{"n_kv_head": 1, "vocab_size": 7363, "activation": "gelu", "rope_fraction": 1.0, "init_std_down": 0.0426, "optimizer": "muon_variant", "lr": 0.00741, "grad_clip": 0.5, "schedule": "wsd", "batch_tokens": [65536, 131072, 196608], "steps": 5873, "dataset": "wikipedia_en"}
Each number is 500 + 40 x the weight over the matrix's rms, rounded and kept within 0 to 999. Layers, rows and columns count from 0. Numbers have three digits each.

# layer 3 MLP down, 320x1280, rms 0.0427, rows 0-34, columns 640-719
540494486518476458445485532544504468452500511466455547437526521492461578498430553520445530418495599530500522492611513495518458489484487517452490545544553485497554506573467460505441507524525516535503491505457443495450544446455429469540481499
598493483472544482552440470517482470420474491552435458454467467549479469462487572452503444523488457501519476561424449500473527500466487494426495449503501500487564532541458532547516439462453524493475486437494497483481480456456536568530545523
498531502533478515477451465529528534435503488441494437530475534504477483542486476568495417525536497490534490451530495526531458484526500499474538483479474531511554475501471498466538494495522454508529557517509498569552477542531487415436461480
454446501535497507422508486492490443535474494473460519470457537423473509530446537491543473463431466535493448427520528446483519543512383507475516490411509493457609481535444392454520417507491453519397465436485547450490517552517458555480476476
525570522446465530464540555470436549603413559490525526500517567559499457472465473402508572470487556509489420498495471520560469401563429507482469491523468458471505466506523612455511547390542498535491513568451494549495531545514439493554498447
424552457427534596561554511478530464502519453499505498516492428601521546486484519459472468413462464509503540602415527489539495511514512510438443489452446523572450564446503499448475457495478504540536495503507518510499457504415459516510493539
520482458454490542523506611478504520495516550460456529516497593517540495556536478529591551504455525470465518533565519498456474529493455541553530491575500456523451481479474471517555476543502508505491389509536550443399484507569456503536523533
504457428457473502491510521508532548512479524484454437469463527541520524446491510560517472504547514571508455626421570543542501491530480567498457450531521510541518510540542513474593561449507467520540503472553554496447511475441516574497507465
386486487494446493426566503414508495509486477523478495475601523481526452462518452444488482527573626532499500534477577562492477459501608490537488539461477494438522504529512560502483539516509496459508490590409405493501524443595539508540552519
492482461524514487452511500461502444628462519464465508487544487530537449468477532508514493513499531547585520543559475535467534451542482545473519464575495539551539487501492489536482457473451528468474480522441513529485465511528521504491454463
438555506493517489468459474486475513480490467490533500526468528438499514513556508492460497479511526462475583525497545489480463463515531538503549508479502520480462492479510477440559559529498507456524491559449471521474513509473524514563509510
539492519552485468515549499543511535461464542570534491530474520506470545473507382564578523579495491461453452470553514458515516500494556515527512578553424474456514444413548501601522495476457525566573450485446511574498473480476472483479473486
560566452550534451527517449519541478549438530441483480461518511511455451530502465465511529547508464487535461447558532439482565408468562505503492518399507522527431510544445508510511564514497544525516483489489472511460540480482509478552534532
506493568483541595502472489503510396508465516516482497398562457469523510468462539482515492484449452455474488548605541421505532542532404446476470478504463421479529453504464494473485502497386512525503536495484469584469455462494475524572577529
544525463509418602408476456506522428526488502523493476495518449502451519464504487490551450458491530480537483541537510452519452508553428478459493581512521552527506539473500560464541524586477375514534580487499517467547466438501485473482507534
498538535524447496468509505572513495419463509527482498490480525553424503509585429531483529458513477507444533501473460427491505531462538463514531446484490477471507426457555517461424538493542575558492569507506483484442531501439469461470537450
481465521508478564503478524441510482459507542550497499455528534482482462513513479518620461449560509538511470531549536526563554570448512491479481510516510432467577477500493566488496528574549444475550489493475471478529547584548556462529491497
432528467451445574591516550509514500479520477510466534468564467541516485494484563455456529527481466542489475453513514520510483488473570470491563549451531522540529538561526545460517461436560495542478466500485500473538535484507495474501492486
481481539455511499587510523531545591502605557525518498472519459462502541484446466575489446549536488487495460530488459522469477500480494520535610516526459484572501471530580507433519527478559550540466533500580578510479517480452401465493569566
481515531541562479463495448524497451465593520477607555530470520465489474516440501496523538545412498521569447481478522502590513537392522520553489538475491519509506473596461520490542480475605443505473495500430495471509443533563481512480552507
478507509479490495522477430482508495529432535576437484537521495580492511431446570499520528542456418538473497503522463484549495469522570508558513559494538493464505459475473473516445533452435561492553482517485512434521514555534569448511454471
472478460495425527473510565548480439543483507485453538443497468454508437534518543552553500532511476513504553494485531515570531475496477481549554471497434486484500428486455550499502505580505474490645533534508570523563541432512506544460431514
482496536461521472493530497501508513464511536485471533510532491486528546533461462615495470520519541577509518461518476517513501478516460455505581534521556523534442489533539551516434501476477500435483492496533463497540545544484481503541580536
545508496447467536549510469469504437486538462523481491499519507524503594484499433522457466470571468479539534448546522543518523542466539510469488506547527533502471541402467538577510490500523494489451535534463527551473500468510517552561523535
496440461517458479501512430514422495543545491541484450475505535533476494494484531504555462526516452499519514540486500552496465550495477460453509547503481470523482463450560434537441454484499422451481546496556541530423499527482538567486522505
586502573510441484471506520533544514544490439474456484540515468509552437479528455550475549473429558483399443548440494487525451549496469434502477495511504489489475538498528557441469503469482514497581478494594492519463486476488491509613480536
476496519522465548549504488496507498508486453497490488549473423545486440423488486454485519423517466483544483458440441480511426505463469467497456510526500470463483492481537486426489559494519468483519524520470501471541500523484504532528505485
529484512482394519587453471566510553539471483508494518536566488504505506508464539535499466445508444532555458443450504500442532570526515424449541523533496507523449429517431535432525507550515502416498452554405501489460557519467509442458514470
479525433565587468496514517457548464477479536420519506470456507543451565546566508590493539452477451527456494470481526483467446486469516500558509547534468487521460573498567492500507448540539542496530552439461484514446586504444527542489450478
499465488503445552520464513505527487536488532491534555531494473461494450485410528481518555528527472446521538505555500496479538472490476473454493588552479542454476455560515485544453529537482462421566506452541404544500457536520481572506486512
469566534507540530460473498537535512522542485430483536510481470515508445471525455480443546410480413483535499481551465367533494448429457457497491505474479574460491465481513498476512466470545492508508441544457504521477418472515513600495486565
473477502469490418535520506520482519435490473531456460421506501482534442470487521518502457543445511485443478465504480526462502442527498552469497538504541536689497507528492488460541558502467420531566519494456525446502452480469496476548429443
524527516542554528514513488489501534420502500462435470569498485494487486546466458512509418535547532507478415416471500499479512499488500478488489456509480502465517493473527540473504482525480470445532458504527458492513474453559477564543514517
489503503454547425466514474489492504517427543515487479531533444515453538480477481603580534430476531502488511467536563510480543444520505517490498411512554570537526528423490509479532515568482544516475601500464519597469475523469503495589548486
474559501471541493464519519467475546493560508495500490546557503519539508526442442434496461519458583471440472461522478484548534535491586495540539484597496482496550508503456517523497479548536437518500477515477546468500509539528522543500405473